{"norm_eps": 1e-06, "positions": "learned", "bias": "all", "parallel_block": false, "init_std_o": 0.0, "learning_rate": 0.00486, "lr_mult_down": 0.7, "max_seq_len": 1024, "doc_mask": false}
Each number is 200 + 20 x the weight over its row's rms, rounded and kept within 0 to 999. Layers, rows and columns count from 0. The size before them is the row's rms in percent of the matrix's.

# down: layer 5 MLP down (transposed), 768x96, rms 0.145, rows 274-297, columns 0-95
# gate: layer 5 MLP gate, 768x96, rms 0.227, rows 275-298, columns 0-95
# up: layer 5 MLP up, 768x96, rms 0.226, rows 275-298, columns 0-95
down274,131,215,185,188,208,159,214,211,189,195,179,213,188,186,189,179,158,183,190,221,175,200,182,213,218,191,217,197,191,212,220,221,196,151,212,181,194,193,187,206,189,187,229,192,217,180,205,210,173,220,175,200,208,165,180,198,190,155,184,170,182,211,247,209,186,202,196,201,226,199,162,236,168,196,223,219,212,230,169,224,174,206,215,185,225,167,212,225,218,178,196,200,192,180,203,224,184
gate275,094,218,200,192,175,201,199,182,210,238,192,210,251,180,168,182,204,206,198,185,209,192,166,201,179,216,201,228,214,163,191,194,199,177,212,201,176,219,169,170,177,234,200,175,249,163,230,187,189,216,190,190,218,171,199,212,182,242,190,179,216,183,187,209,234,207,166,191,192,192,218,227,245,221,194,181,198,203,223,202,182,178,204,203,217,190,206,195,210,180,198,230,213,201,176,190,200
up275,098,197,198,212,229,212,185,167,178,185,192,187,161,156,203,211,183,198,173,195,196,161,186,199,219,216,179,204,177,214,198,168,236,197,177,177,217,210,213,195,223,203,228,225,184,179,204,212,222,187,222,204,167,205,208,213,230,199,199,209,194,197,208,202,205,189,224,216,186,187,224,190,149,216,194,210,184,183,171,161,235,183,225,194,202,225,206,220,135,194,191,180,188,186,209,211,197
down275,099,200,202,194,184,166,188,196,169,190,197,240,187,175,223,173,246,225,235,204,184,206,196,195,193,210,189,201,198,169,201,226,209,213,215,195,158,202,181,170,249,195,174,194,194,191,188,215,158,208,184,199,173,216,203,200,205,195,179,198,203,206,175,197,229,197,200,186,209,192,215,201,193,212,197,224,208,163,201,163,211,177,196,215,208,197,182,162,187,230,219,225,200,192,208,189,265
gate276,116,199,200,208,204,167,237,178,188,228,165,201,206,217,195,205,183,225,177,203,189,179,190,198,150,187,185,156,167,200,189,250,155,223,181,175,176,193,206,206,189,190,184,203,222,226,210,196,203,205,199,194,203,175,200,205,178,207,188,200,189,204,179,238,202,198,172,225,177,188,201,171,200,199,174,219,211,214,234,200,200,195,208,219,185,160,183,220,179,219,199,218,155,172,219,188,197
up276,087,227,193,217,176,222,180,246,219,224,172,224,207,189,255,198,198,207,207,173,207,215,233,190,196,182,199,220,200,213,215,181,211,193,168,202,240,214,231,201,202,189,190,221,226,161,200,205,228,175,183,219,195,198,179,245,187,220,178,178,184,208,209,202,161,210,219,227,203,189,173,208,187,184,185,200,189,200,174,195,189,204,168,219,210,214,204,167,212,217,168,192,228,209,209,209,226
down276,103,186,193,206,195,157,196,186,212,247,184,212,225,214,217,208,181,231,204,168,204,194,200,195,182,208,199,179,174,212,186,228,170,206,179,157,235,217,206,202,190,168,200,211,198,235,210,197,177,184,185,204,200,177,193,195,162,206,195,218,176,207,199,236,170,214,181,230,189,212,180,207,221,182,200,221,214,213,207,230,224,206,195,209,191,178,250,213,201,222,185,194,147,213,213,171,201
gate277,065,203,187,207,189,186,212,177,222,191,189,195,191,227,208,232,207,189,206,211,229,184,155,205,148,213,243,193,222,168,189,190,175,169,181,217,195,205,214,191,169,220,229,161,225,189,199,235,201,216,187,212,185,171,194,197,183,204,216,177,219,202,184,183,183,198,191,191,167,180,158,213,181,206,169,210,191,225,192,196,206,207,208,202,237,195,234,169,194,199,156,199,209,183,219,199,196
up277,101,181,205,193,225,202,209,234,204,198,238,239,213,222,187,256,204,223,195,205,203,227,198,193,157,205,170,181,214,214,225,253,199,203,228,201,198,161,207,202,204,216,195,181,173,196,181,233,179,195,215,201,202,198,182,176,203,216,191,208,181,214,229,180,177,221,204,193,179,229,180,226,187,186,215,201,202,185,196,213,192,177,199,215,182,222,219,182,223,190,153,187,228,215,196,227,180
down277,084,192,206,190,204,184,197,229,193,198,220,203,230,223,196,214,232,206,189,215,212,216,230,205,176,190,170,202,188,180,208,248,220,214,250,204,167,172,221,201,207,210,201,205,172,210,198,215,177,184,201,173,233,205,182,218,221,240,196,204,203,200,228,166,200,255,201,204,174,193,208,192,225,204,180,206,201,176,190,198,209,182,220,196,173,207,202,198,223,202,177,156,215,219,152,219,182
gate278,076,203,175,221,189,208,182,193,230,202,210,211,176,186,152,239,202,215,221,173,194,210,202,170,194,190,169,230,192,198,216,234,187,203,196,167,207,213,218,178,163,168,213,220,181,211,212,156,178,196,164,202,222,204,194,218,211,188,184,223,150,215,175,217,213,200,219,199,184,189,184,204,225,203,211,192,190,217,201,193,213,183,227,210,165,196,214,170,229,233,213,194,221,170,216,193,196
up278,075,215,198,204,229,203,180,201,180,183,203,198,205,221,209,189,167,161,202,203,202,189,198,229,205,216,192,199,164,203,215,157,195,192,191,214,187,174,167,164,192,237,208,165,194,167,184,223,224,217,208,214,190,198,183,185,192,207,197,162,219,159,255,183,176,230,208,173,215,172,204,223,159,196,202,196,206,182,219,217,203,193,189,172,204,189,213,211,198,167,162,180,183,210,198,197,187
down278,075,189,159,224,185,185,188,191,224,225,138,185,208,196,198,251,203,193,196,201,203,197,209,187,217,154,198,207,196,207,196,223,248,192,154,192,221,187,173,194,190,203,164,196,185,231,207,186,189,193,169,173,198,217,188,199,182,174,200,178,184,191,190,203,191,181,206,241,190,231,183,252,197,202,218,213,187,209,228,194,226,187,194,197,198,189,225,203,197,194,195,200,208,229,180,189,190
gate279,057,172,169,188,193,182,173,218,211,208,220,237,213,215,191,245,223,231,200,182,201,175,196,188,187,208,209,208,228,207,202,209,217,230,168,193,193,197,219,224,226,188,206,184,205,223,177,222,200,217,215,221,248,192,187,214,189,178,220,211,215,155,221,199,188,215,236,186,202,208,175,193,233,225,173,204,198,204,216,205,208,185,223,220,190,214,227,211,167,212,177,184,244,230,187,201,176
up279,082,169,171,199,189,168,219,190,171,183,173,170,195,185,216,190,184,183,199,202,158,187,219,142,179,187,187,203,189,211,157,194,226,211,191,162,206,207,207,213,172,182,180,173,213,215,187,206,169,178,181,207,202,229,203,245,207,184,207,224,167,177,187,190,212,193,194,180,206,198,187,181,209,214,186,186,227,200,253,193,203,183,196,191,201,186,219,205,195,193,181,194,161,177,187,191,183
down279,070,171,155,205,168,177,218,191,200,179,169,173,213,181,195,158,184,191,190,188,170,195,218,164,203,195,164,201,167,224,187,203,196,210,217,182,222,195,203,185,172,172,182,187,202,200,217,213,171,186,176,197,182,225,215,206,207,210,227,236,194,192,194,201,199,190,184,194,191,184,206,189,196,207,239,205,221,178,240,218,212,204,162,190,222,216,191,218,175,185,190,216,171,158,207,163,185
gate280,086,207,221,219,194,222,189,148,179,166,166,195,195,154,175,225,186,192,201,211,176,199,186,186,217,193,205,197,195,198,177,213,192,151,174,187,225,224,171,156,195,194,216,186,180,201,188,225,208,205,211,247,223,215,187,184,206,170,204,186,192,203,194,209,208,229,190,205,224,184,174,195,214,211,195,236,218,206,225,213,196,190,200,196,197,206,235,204,190,215,208,178,183,162,232,194,238
up280,072,221,180,175,206,160,190,190,195,224,232,238,181,210,216,164,211,170,203,174,208,156,198,214,218,194,218,195,208,212,211,204,217,208,164,189,195,191,199,211,221,189,175,217,188,202,255,211,212,214,213,189,187,211,208,204,227,190,188,173,201,236,220,207,211,202,209,197,192,196,172,190,194,178,201,202,213,172,170,137,174,221,202,207,209,188,217,209,227,177,226,223,162,221,212,202,196
down280,082,223,240,229,178,214,195,178,206,184,180,206,190,179,218,204,190,196,201,163,165,208,154,212,222,191,183,194,201,214,193,191,207,190,188,172,242,206,183,207,218,192,222,207,175,188,213,218,205,226,181,229,212,200,194,194,183,177,200,154,196,205,183,233,184,229,231,204,213,192,190,191,217,194,206,236,202,180,197,165,139,188,225,203,205,194,253,187,199,201,215,201,191,187,216,217,218
gate281,053,192,173,190,222,171,209,220,211,214,178,225,187,206,219,183,173,198,212,161,183,221,172,183,220,193,235,200,225,187,223,188,180,213,185,197,216,217,212,174,213,188,188,244,194,188,203,160,218,178,192,224,197,220,237,226,183,227,225,172,193,205,209,216,250,196,229,208,186,171,221,175,197,208,196,190,158,210,192,200,181,217,190,189,202,196,199,183,220,213,223,176,243,213,197,221,207
up281,058,196,179,194,235,226,215,198,173,226,206,221,187,183,183,219,176,180,239,197,178,228,162,202,233,189,198,233,238,179,186,203,214,207,201,167,223,209,238,202,209,196,196,225,191,217,188,179,233,199,228,210,223,208,242,192,198,216,173,190,198,194,213,200,231,195,222,200,197,187,223,208,168,185,180,178,214,199,164,222,170,195,189,219,191,207,207,203,205,205,219,173,253,181,206,199,200
down281,061,224,213,201,202,200,193,209,179,192,220,211,194,187,196,204,173,210,215,189,152,219,186,213,194,219,165,232,221,163,210,196,220,212,253,159,215,187,234,202,192,227,226,229,187,205,193,209,214,209,228,218,204,201,231,215,233,205,197,182,208,192,181,182,236,180,215,185,200,188,220,212,176,200,200,168,209,186,178,206,176,191,190,188,179,217,193,183,221,203,248,200,239,163,185,194,214
gate282,117,192,207,227,175,230,173,192,179,192,202,202,219,194,271,225,225,203,199,212,236,195,196,213,196,215,211,208,215,211,195,216,202,198,209,166,199,190,188,233,214,168,191,201,181,195,221,199,187,201,198,200,167,176,186,208,209,204,214,228,204,192,141,209,168,200,169,223,198,171,214,186,212,173,192,170,231,182,216,156,181,207,170,218,179,194,226,199,186,181,191,198,183,205,190,223,180
up282,098,198,199,170,212,223,196,174,192,237,186,218,170,183,170,213,174,198,191,207,194,252,196,174,214,214,194,206,196,223,249,180,185,239,192,210,188,202,193,199,164,218,201,206,205,216,178,204,205,186,229,227,176,209,216,194,228,188,194,243,234,209,240,174,201,208,202,195,224,224,195,212,171,210,184,211,201,203,177,180,211,205,225,217,161,172,191,223,200,217,193,227,226,192,215,176,214
down282,112,160,209,176,213,197,147,174,210,213,181,206,195,165,215,208,232,213,212,181,194,233,186,199,236,230,212,223,218,236,230,190,183,231,173,189,238,191,182,197,203,219,186,215,204,194,202,173,181,195,216,228,188,174,201,199,197,193,175,232,205,176,185,197,191,179,210,202,169,247,193,181,191,205,224,182,209,206,233,205,190,165,209,222,185,189,219,180,192,201,212,188,225,228,214,202,204
gate283,121,214,219,224,205,202,168,226,243,193,181,225,173,194,212,189,196,201,209,156,197,208,212,175,180,189,179,182,201,214,243,185,198,193,181,198,180,229,204,173,210,198,184,220,219,229,188,227,170,174,186,204,239,205,167,214,191,209,203,217,202,215,199,192,237,187,210,194,192,218,225,213,248,238,222,206,203,190,190,233,193,199,195,151,188,218,196,195,209,209,172,227,203,207,214,227,224
up283,097,215,183,219,209,198,247,178,221,201,207,199,209,192,233,232,200,189,193,197,196,209,200,210,183,136,184,170,176,248,213,181,208,231,216,211,203,183,212,196,199,195,184,209,214,226,205,234,188,202,234,202,210,213,190,190,197,244,213,213,192,203,195,207,172,209,186,196,181,191,211,194,177,202,185,222,211,179,176,163,173,214,210,224,165,210,217,184,208,220,207,177,211,232,234,155,200
down283,103,209,217,231,208,211,217,188,224,170,164,203,200,236,189,193,210,228,225,172,202,186,215,167,167,184,184,170,212,216,209,192,188,183,204,184,173,215,238,200,193,205,183,212,242,218,192,227,195,206,219,211,187,228,174,192,207,221,228,226,181,192,190,187,230,213,208,215,187,185,219,198,197,207,234,214,217,189,161,199,192,231,194,190,160,219,191,173,231,230,200,239,199,206,206,221,227
gate284,081,194,174,183,182,197,188,184,222,205,189,228,191,184,203,223,231,177,206,214,216,235,193,200,188,200,186,193,202,223,189,191,197,180,205,201,204,217,178,193,172,171,190,199,206,214,221,218,206,181,190,230,202,197,176,236,173,200,203,177,205,191,193,185,198,218,210,160,211,208,216,199,221,202,203,200,214,193,191,203,211,214,214,176,147,195,251,214,166,221,205,244,143,218,154,235,174
up284,081,194,177,207,190,218,200,220,201,205,212,202,208,200,180,207,214,153,220,201,218,215,167,229,201,205,190,187,189,196,173,246,193,226,194,206,206,214,174,216,207,203,211,232,212,189,214,189,193,220,178,203,196,176,216,158,167,209,197,164,216,216,176,206,205,248,194,165,221,210,182,201,216,196,195,215,246,151,171,182,210,230,183,215,223,222,217,201,199,221,185,218,159,208,210,209,217
down284,087,177,185,188,173,199,199,185,203,211,182,178,235,192,207,188,245,199,218,179,165,174,157,225,192,187,174,230,186,179,182,218,225,222,188,197,193,194,206,230,222,156,216,203,213,198,211,204,177,204,184,175,191,225,208,183,180,219,208,171,223,179,205,183,208,252,209,191,198,216,192,208,192,183,214,184,221,162,207,185,213,230,186,211,197,232,220,204,224,235,174,180,179,182,203,210,182
gate285,106,207,230,165,186,160,188,193,215,192,225,189,204,208,220,202,233,182,196,207,220,167,228,188,178,204,182,203,206,198,186,181,183,180,179,199,193,198,184,211,205,193,207,218,205,154,187,197,202,193,221,185,246,214,197,241,240,196,176,188,199,210,195,176,213,187,208,201,195,226,194,160,177,206,220,215,221,182,252,200,186,193,197,156,188,171,214,208,193,189,188,244,163,213,222,198,191
up285,095,166,171,224,229,224,179,198,187,208,177,195,211,170,224,182,174,201,232,207,200,191,173,229,228,188,209,163,191,218,197,256,184,198,193,191,209,195,187,170,226,221,200,226,195,203,223,173,180,220,200,216,191,189,204,169,182,204,240,199,180,196,204,246,208,190,189,216,185,190,201,222,210,190,140,176,240,215,206,207,208,200,214,220,212,219,193,213,194,184,218,223,191,195,192,204,182
down285,094,204,190,212,196,161,206,201,178,201,203,179,197,198,228,197,216,184,200,186,175,193,196,190,177,203,160,187,185,204,197,186,176,190,171,169,183,218,153,232,216,187,237,194,215,178,160,203,150,212,190,198,212,227,197,216,193,207,202,202,183,199,211,197,222,182,187,219,196,165,221,217,194,181,237,198,183,194,187,186,192,199,208,187,229,180,229,184,208,183,217,236,170,199,226,230,253
gate286,074,170,170,221,188,246,181,183,244,210,208,226,217,192,220,206,207,182,200,232,197,194,163,185,179,224,227,195,201,201,249,217,232,203,182,205,210,221,200,179,204,192,203,177,207,185,207,170,197,210,212,182,188,190,182,222,210,206,227,231,195,194,209,207,195,199,190,191,185,224,228,190,201,246,223,215,205,226,190,190,219,212,233,202,162,203,210,222,180,206,209,197,170,224,238,219,167
up286,082,215,218,179,201,194,223,210,190,223,175,189,168,197,184,214,228,212,204,193,219,227,208,193,250,200,198,199,191,187,178,175,174,223,230,201,169,200,242,229,208,186,181,189,166,209,204,213,206,192,182,188,207,202,181,209,176,162,167,138,212,205,221,190,195,226,201,182,228,194,164,231,181,191,190,204,203,177,183,203,191,201,162,188,188,204,163,209,190,211,176,223,206,173,201,195,223
down286,082,167,197,191,212,183,204,196,194,227,155,177,168,225,228,213,184,215,207,176,212,231,180,183,224,204,189,191,204,194,196,176,168,226,219,195,211,214,200,272,208,181,188,173,183,191,218,184,195,169,179,199,229,196,210,233,167,164,166,174,205,198,179,188,173,210,178,208,196,197,201,195,193,203,220,204,206,205,173,209,206,204,199,190,202,177,189,178,229,206,201,208,190,162,172,200,230
gate287,097,220,193,192,202,205,183,212,199,224,199,239,180,174,213,207,170,178,193,194,201,215,202,231,206,214,186,201,224,192,216,191,135,197,182,190,189,188,160,197,199,188,187,238,213,211,203,196,246,186,194,198,180,158,226,226,208,188,186,151,221,210,211,211,199,211,219,189,184,205,185,219,206,188,215,198,204,191,188,150,170,244,215,210,190,227,187,207,199,240,176,205,200,171,193,201,193
up287,090,204,223,214,232,221,214,171,196,222,237,187,212,185,220,218,205,202,222,202,206,238,207,206,170,227,223,194,203,209,199,209,207,192,217,204,199,187,201,195,215,216,183,209,219,183,215,204,224,171,169,175,179,170,249,197,220,208,226,205,199,169,225,221,190,188,244,222,194,163,230,196,172,227,198,200,173,227,179,204,172,210,193,229,177,208,192,191,193,252,197,171,202,227,189,196,201
down287,092,171,209,218,196,190,253,211,198,206,222,199,189,203,199,236,216,228,183,202,203,206,232,197,191,209,226,218,205,230,181,209,197,206,220,189,188,200,234,201,189,204,197,180,203,205,192,202,139,229,183,179,219,225,196,192,186,195,220,205,169,176,182,163,205,209,197,209,212,171,205,158,191,235,223,221,173,197,184,256,225,193,191,199,179,195,189,203,200,196,233,212,189,211,215,224,240
gate288,085,228,219,197,221,212,189,196,195,223,166,194,219,206,195,207,166,186,190,165,218,211,161,215,224,207,178,196,201,212,206,176,147,204,176,199,213,208,180,151,195,178,195,173,172,199,205,197,220,207,217,189,178,208,220,180,232,194,193,162,231,219,227,213,233,202,221,218,207,198,243,232,203,226,173,240,203,227,191,192,175,190,190,209,190,197,199,192,210,217,184,235,207,202,200,215,187
up288,092,178,200,205,164,178,189,206,142,184,217,206,188,214,188,196,222,198,230,247,160,193,217,188,208,226,219,196,223,188,213,180,217,193,168,209,203,229,210,200,195,185,197,213,202,228,188,215,163,168,220,203,224,250,227,199,205,203,223,207,188,178,198,190,206,197,175,176,206,219,198,170,192,210,221,224,191,199,194,170,223,228,213,242,185,203,200,217,209,218,190,191,176,184,192,184,235
down288,099,226,198,208,195,182,207,225,184,238,236,241,186,212,206,224,186,160,226,205,207,189,212,181,187,232,196,186,159,198,204,203,197,171,200,223,224,218,215,182,182,186,219,191,184,200,179,196,191,158,204,176,184,185,240,171,208,200,212,218,218,206,212,194,206,213,206,184,202,210,223,155,207,218,149,234,225,202,190,197,196,200,197,238,189,221,215,181,206,208,222,230,185,208,165,205,194
gate289,045,168,205,225,208,246,196,226,169,221,217,232,235,196,259,176,213,203,201,207,209,186,204,180,204,183,200,197,248,170,202,218,160,202,194,195,190,216,189,193,221,198,232,205,226,179,192,187,202,181,231,198,217,207,177,233,207,168,210,186,196,195,188,176,195,187,214,211,200,236,171,188,205,177,223,213,220,193,216,186,187,220,211,226,165,192,196,194,182,169,209,172,202,188,210,184,218
up289,034,145,208,220,192,198,215,195,166,190,212,236,210,201,202,201,177,214,160,178,226,199,225,216,213,211,196,183,239,210,162,179,207,197,217,203,207,170,192,195,201,187,220,190,199,190,200,189,205,198,222,203,177,213,192,196,201,216,225,214,193,220,173,181,204,211,218,158,208,214,223,179,185,182,234,207,238,159,198,193,181,213,203,226,203,180,152,211,216,178,178,158,215,229,195,175,199
down289,043,202,210,186,195,176,228,173,206,180,195,194,164,210,151,205,203,195,180,188,193,201,225,213,169,209,234,194,189,187,161,185,231,206,224,190,207,174,209,189,167,176,158,201,166,205,209,206,198,211,167,195,171,206,209,150,192,239,205,188,190,205,245,232,217,234,195,201,193,188,205,196,182,209,183,196,194,181,181,225,196,194,165,205,220,196,203,234,193,197,205,238,202,197,180,220,201
gate290,073,195,217,183,228,212,186,190,202,228,181,227,168,192,192,255,232,217,189,194,219,232,193,220,191,197,163,176,185,196,205,187,222,163,198,219,226,190,228,189,209,231,222,178,195,193,208,198,206,192,171,158,208,187,193,210,204,176,180,210,210,181,221,190,206,230,213,215,151,173,220,211,237,200,165,193,215,189,231,194,205,206,160,194,184,203,196,215,214,185,170,207,189,198,178,199,180
up290,073,194,198,180,199,211,200,209,200,178,236,165,232,221,199,214,193,210,243,213,190,190,174,168,197,182,210,220,188,192,161,190,192,204,227,156,218,159,214,229,172,221,207,216,219,207,198,177,190,210,193,216,223,218,182,201,196,235,196,181,127,190,202,195,195,211,199,191,208,215,166,229,212,195,206,231,236,202,218,218,210,213,215,207,223,212,169,180,198,189,186,187,190,196,199,178,188
down290,075,204,197,222,173,176,235,207,231,170,224,170,208,239,216,138,186,181,203,205,189,192,197,185,189,198,223,223,223,201,188,225,190,232,223,171,164,213,205,205,175,158,179,219,189,205,186,189,187,199,196,206,216,233,197,176,228,248,198,197,182,215,194,199,180,222,187,207,241,225,171,205,173,190,210,221,195,211,205,191,212,234,227,205,211,192,192,216,209,201,209,207,199,213,201,187,217
gate291,042,180,225,208,225,228,241,241,166,215,208,211,185,219,237,149,208,194,171,217,197,184,212,225,189,209,200,228,223,227,236,169,223,197,188,209,204,205,202,191,235,213,183,204,178,203,214,179,217,199,219,201,216,204,191,184,200,199,239,197,194,212,164,175,230,182,212,237,224,195,171,186,197,188,214,207,179,210,172,211,210,178,186,172,220,211,201,196,186,165,214,201,225,206,203,182,198
up291,040,201,165,204,193,172,219,218,186,205,183,171,181,218,157,225,184,206,182,219,196,208,202,224,217,199,188,194,190,184,155,220,207,171,213,199,197,157,219,230,185,200,195,201,194,185,209,217,174,202,166,200,196,198,220,243,217,210,170,213,173,205,191,187,196,163,189,212,172,205,196,240,214,216,210,159,186,163,227,202,191,199,190,224,201,221,209,179,178,214,243,173,181,224,195,212,194
down291,043,222,177,177,158,183,234,198,196,213,188,166,218,210,175,215,202,217,207,213,189,200,204,185,208,192,227,181,170,175,182,219,178,209,230,197,210,216,191,207,181,177,195,202,216,177,185,199,177,185,188,198,198,181,209,225,163,179,174,203,157,196,241,226,182,224,201,216,164,213,221,202,241,172,203,203,183,192,216,216,167,218,184,234,197,213,212,201,214,221,201,166,166,199,165,219,197
gate292,080,176,199,212,220,183,212,224,182,194,211,181,209,199,186,171,190,203,216,212,161,179,218,164,193,184,190,160,190,197,191,221,202,202,212,211,202,170,207,206,232,229,178,206,208,230,204,193,179,200,215,191,199,212,232,222,190,227,215,206,190,212,179,208,231,168,174,240,163,233,235,205,195,225,163,202,203,158,212,190,221,204,188,203,241,186,201,172,242,185,197,193,191,179,215,218,185
up292,063,212,198,211,184,196,176,217,182,221,196,183,187,178,203,205,215,183,214,202,211,210,187,188,210,178,195,218,200,192,240,196,187,209,145,181,205,228,215,205,138,190,204,180,192,200,185,246,227,167,173,201,186,204,192,201,223,185,162,196,209,200,214,168,234,202,202,176,222,200,201,200,183,199,180,202,199,177,185,218,189,200,226,155,191,214,176,180,191,216,216,175,252,212,172,182,218
down292,075,188,210,204,235,180,230,209,179,203,226,192,240,212,201,193,203,224,228,229,162,220,199,187,185,213,167,174,208,210,211,199,193,191,206,215,210,203,207,200,223,198,192,182,184,191,209,203,187,206,211,176,208,198,218,189,232,224,219,220,176,202,188,203,241,146,154,242,178,208,212,194,218,194,192,221,217,176,205,198,229,217,211,178,243,191,196,215,230,173,200,164,198,196,202,189,163
gate293,119,225,191,173,215,192,228,196,208,207,223,188,211,181,184,216,215,189,204,219,219,199,214,209,216,179,199,206,204,226,187,242,200,198,199,212,220,226,207,211,214,196,165,160,210,198,183,168,191,236,249,199,220,191,176,225,201,208,211,229,236,145,186,198,183,168,210,206,219,194,209,157,211,229,179,192,201,200,214,177,211,180,166,151,230,181,205,206,199,205,214,221,200,212,182,191,207
up293,124,189,206,207,186,210,159,232,181,209,215,213,215,227,235,183,206,191,202,187,197,210,190,195,168,229,205,184,235,186,219,194,179,202,186,163,192,234,232,207,215,211,220,255,228,209,201,181,185,178,198,170,184,229,206,189,195,197,191,173,197,222,193,208,202,206,166,231,168,209,208,237,222,191,196,200,182,229,210,235,198,212,203,214,190,203,212,201,192,183,192,194,214,187,137,208,175
down293,153,177,214,227,237,237,193,224,170,195,208,208,232,233,230,239,193,204,190,195,193,180,179,226,168,194,221,199,218,217,198,165,205,178,169,205,215,188,192,215,189,167,173,229,203,201,213,214,197,196,219,180,199,200,193,203,189,199,221,223,192,212,184,202,206,174,202,199,208,184,232,202,215,195,224,235,182,216,252,219,207,171,209,208,165,200,199,177,210,200,228,180,187,215,165,237,181
gate294,109,171,221,202,210,199,211,258,218,191,187,195,191,194,207,222,242,199,188,205,218,210,233,228,166,204,194,178,213,187,212,202,182,217,217,223,206,159,210,230,199,168,193,193,218,157,196,191,190,187,233,201,190,191,167,224,199,190,186,148,209,211,174,203,212,211,164,222,164,210,187,200,187,160,215,184,210,198,231,195,196,203,189,222,190,193,239,211,184,203,174,207,196,210,217,184,182
up294,094,218,203,215,194,222,225,263,186,193,208,200,195,198,195,233,204,208,188,185,214,221,218,221,208,208,171,188,197,199,213,247,204,212,171,192,200,224,182,198,197,198,192,212,213,177,257,194,198,179,218,185,189,173,217,220,243,199,167,211,224,199,223,204,188,215,197,226,161,197,207,220,221,171,217,195,205,182,194,204,191,224,178,188,161,227,205,171,176,226,189,201,225,220,201,217,229
down294,109,222,186,207,223,192,185,178,221,189,197,196,193,228,165,191,170,233,219,168,170,148,227,214,191,209,191,204,214,187,184,167,220,211,213,179,198,188,221,201,175,222,217,210,185,259,200,214,198,213,164,186,190,203,198,171,169,199,205,168,192,194,224,221,208,192,203,196,223,184,225,176,205,215,205,228,184,177,187,204,207,193,213,181,180,190,203,235,229,181,204,204,171,158,200,214,181
gate295,119,218,200,190,193,198,177,191,174,188,198,203,165,162,189,199,189,212,197,177,163,211,198,186,192,242,204,180,222,199,219,186,169,194,194,167,214,219,195,178,222,195,181,211,194,187,197,181,204,224,193,187,205,250,208,214,225,203,189,182,210,218,186,167,180,186,191,197,173,176,160,193,226,195,239,189,207,229,188,202,199,196,220,200,211,197,214,166,177,193,213,166,191,217,209,232,134
up295,121,168,168,179,224,195,220,255,221,224,174,205,207,225,211,241,168,201,241,221,190,195,178,217,169,174,186,190,193,203,208,206,194,156,226,207,217,216,194,223,204,188,202,201,199,222,186,184,222,191,202,173,195,135,220,193,235,205,193,194,186,215,216,178,201,207,189,228,232,203,202,201,178,177,211,191,178,214,187,207,197,205,194,224,180,188,195,186,208,197,195,199,226,214,216,161,200
down295,128,151,195,179,192,199,208,214,188,222,217,216,197,224,181,194,181,182,226,232,186,160,199,203,210,175,192,226,183,180,216,235,206,193,218,216,197,203,239,249,199,210,210,203,208,219,170,172,196,155,187,183,204,165,225,187,190,208,216,201,221,208,208,181,188,217,196,237,226,202,193,189,183,189,199,222,202,164,230,239,164,176,195,210,177,228,194,208,225,210,204,192,201,180,188,182,211
gate296,132,196,191,245,172,224,215,213,235,217,188,191,209,183,221,216,198,197,208,187,164,170,195,164,243,180,200,196,209,216,220,206,207,182,202,173,162,237,196,200,214,191,214,197,234,196,211,173,203,185,195,194,217,215,170,184,210,187,201,194,172,196,204,229,166,209,191,222,212,163,163,233,224,177,214,205,242,218,216,196,193,210,180,194,186,231,202,186,224,182,213,183,226,203,192,178,224
up296,119,172,193,226,202,219,200,209,208,222,228,191,191,222,219,193,223,206,190,197,191,230,175,209,172,185,184,187,234,182,191,200,240,171,201,214,218,188,197,213,225,204,198,188,211,129,205,211,184,212,215,203,201,183,176,226,203,208,225,189,220,180,180,199,194,169,212,230,160,172,206,195,223,215,178,186,216,167,192,221,209,209,192,191,188,215,178,176,247,171,192,164,187,211,184,199,227
down296,113,218,193,226,219,198,197,192,205,210,214,201,189,215,185,174,202,223,219,214,201,186,206,187,162,203,197,205,204,184,181,213,188,178,198,189,204,188,221,162,201,219,191,174,179,216,209,203,202,205,218,184,170,206,220,219,169,176,210,186,192,225,232,166,212,207,216,192,156,219,222,232,208,228,178,219,188,166,164,188,200,191,201,198,215,180,156,172,148,180,165,217,196,180,215,178,156
gate297,077,196,211,206,219,193,188,208,171,179,176,190,176,163,191,237,217,179,195,194,186,160,198,194,213,200,193,175,175,194,239,190,204,178,163,206,190,209,197,193,178,194,193,179,177,181,227,193,238,204,219,216,231,181,204,202,205,233,218,224,218,198,223,219,218,168,194,170,176,186,226,212,213,192,229,210,193,207,189,197,177,227,186,208,168,170,196,165,188,217,209,177,174,212,215,188,146
up297,080,217,213,225,198,204,215,195,236,215,185,193,210,175,213,172,205,209,218,160,166,222,215,190,217,188,226,211,222,214,165,211,168,178,213,225,230,214,188,199,214,178,211,192,204,200,179,199,203,196,210,171,180,195,235,211,221,172,219,219,151,204,202,186,207,217,220,214,222,175,146,206,215,179,191,174,187,197,211,192,219,201,182,181,226,204,187,205,217,213,227,201,183,198,190,152,240
down297,084,207,211,219,235,183,208,204,227,176,176,228,175,179,189,196,212,174,216,210,134,209,188,221,218,192,185,181,202,196,189,217,174,188,175,214,242,210,148,203,196,165,205,201,202,198,191,210,219,186,191,183,211,203,199,195,204,217,222,266,208,199,207,193,222,200,228,203,211,167,162,196,226,197,199,195,194,185,195,200,192,186,203,184,190,190,206,173,197,182,234,189,220,211,206,162,228
gate298,055,197,198,180,203,197,208,169,182,222,219,178,183,195,175,189,186,196,176,218,188,218,216,202,193,181,210,223,181,187,201,159,202,171,200,208,194,181,186,231,189,210,223,169,166,183,185,176,245,230,237,239,209,194,179,199,200,198,207,187,169,221,184,165,174,191,178,195,211,194,178,150,216,196,162,204,188,212,192,173,213,224,227,243,200,211,186,204,217,220,223,181,210,224,207,200,208
up298,098,176,169,222,204,224,190,219,199,207,174,169,180,182,204,187,196,194,192,213,205,159,207,156,207,236,200,220,201,182,196,178,229,192,212,184,175,234,216,153,198,182,180,162,226,203,194,231,188,210,214,217,196,195,176,210,189,184,208,172,171,191,209,247,214,222,190,205,205,193,198,207,206,224,195,163,244,197,235,194,197,205,234,161,204,215,223,194,188,207,196,203,170,193,200,201,203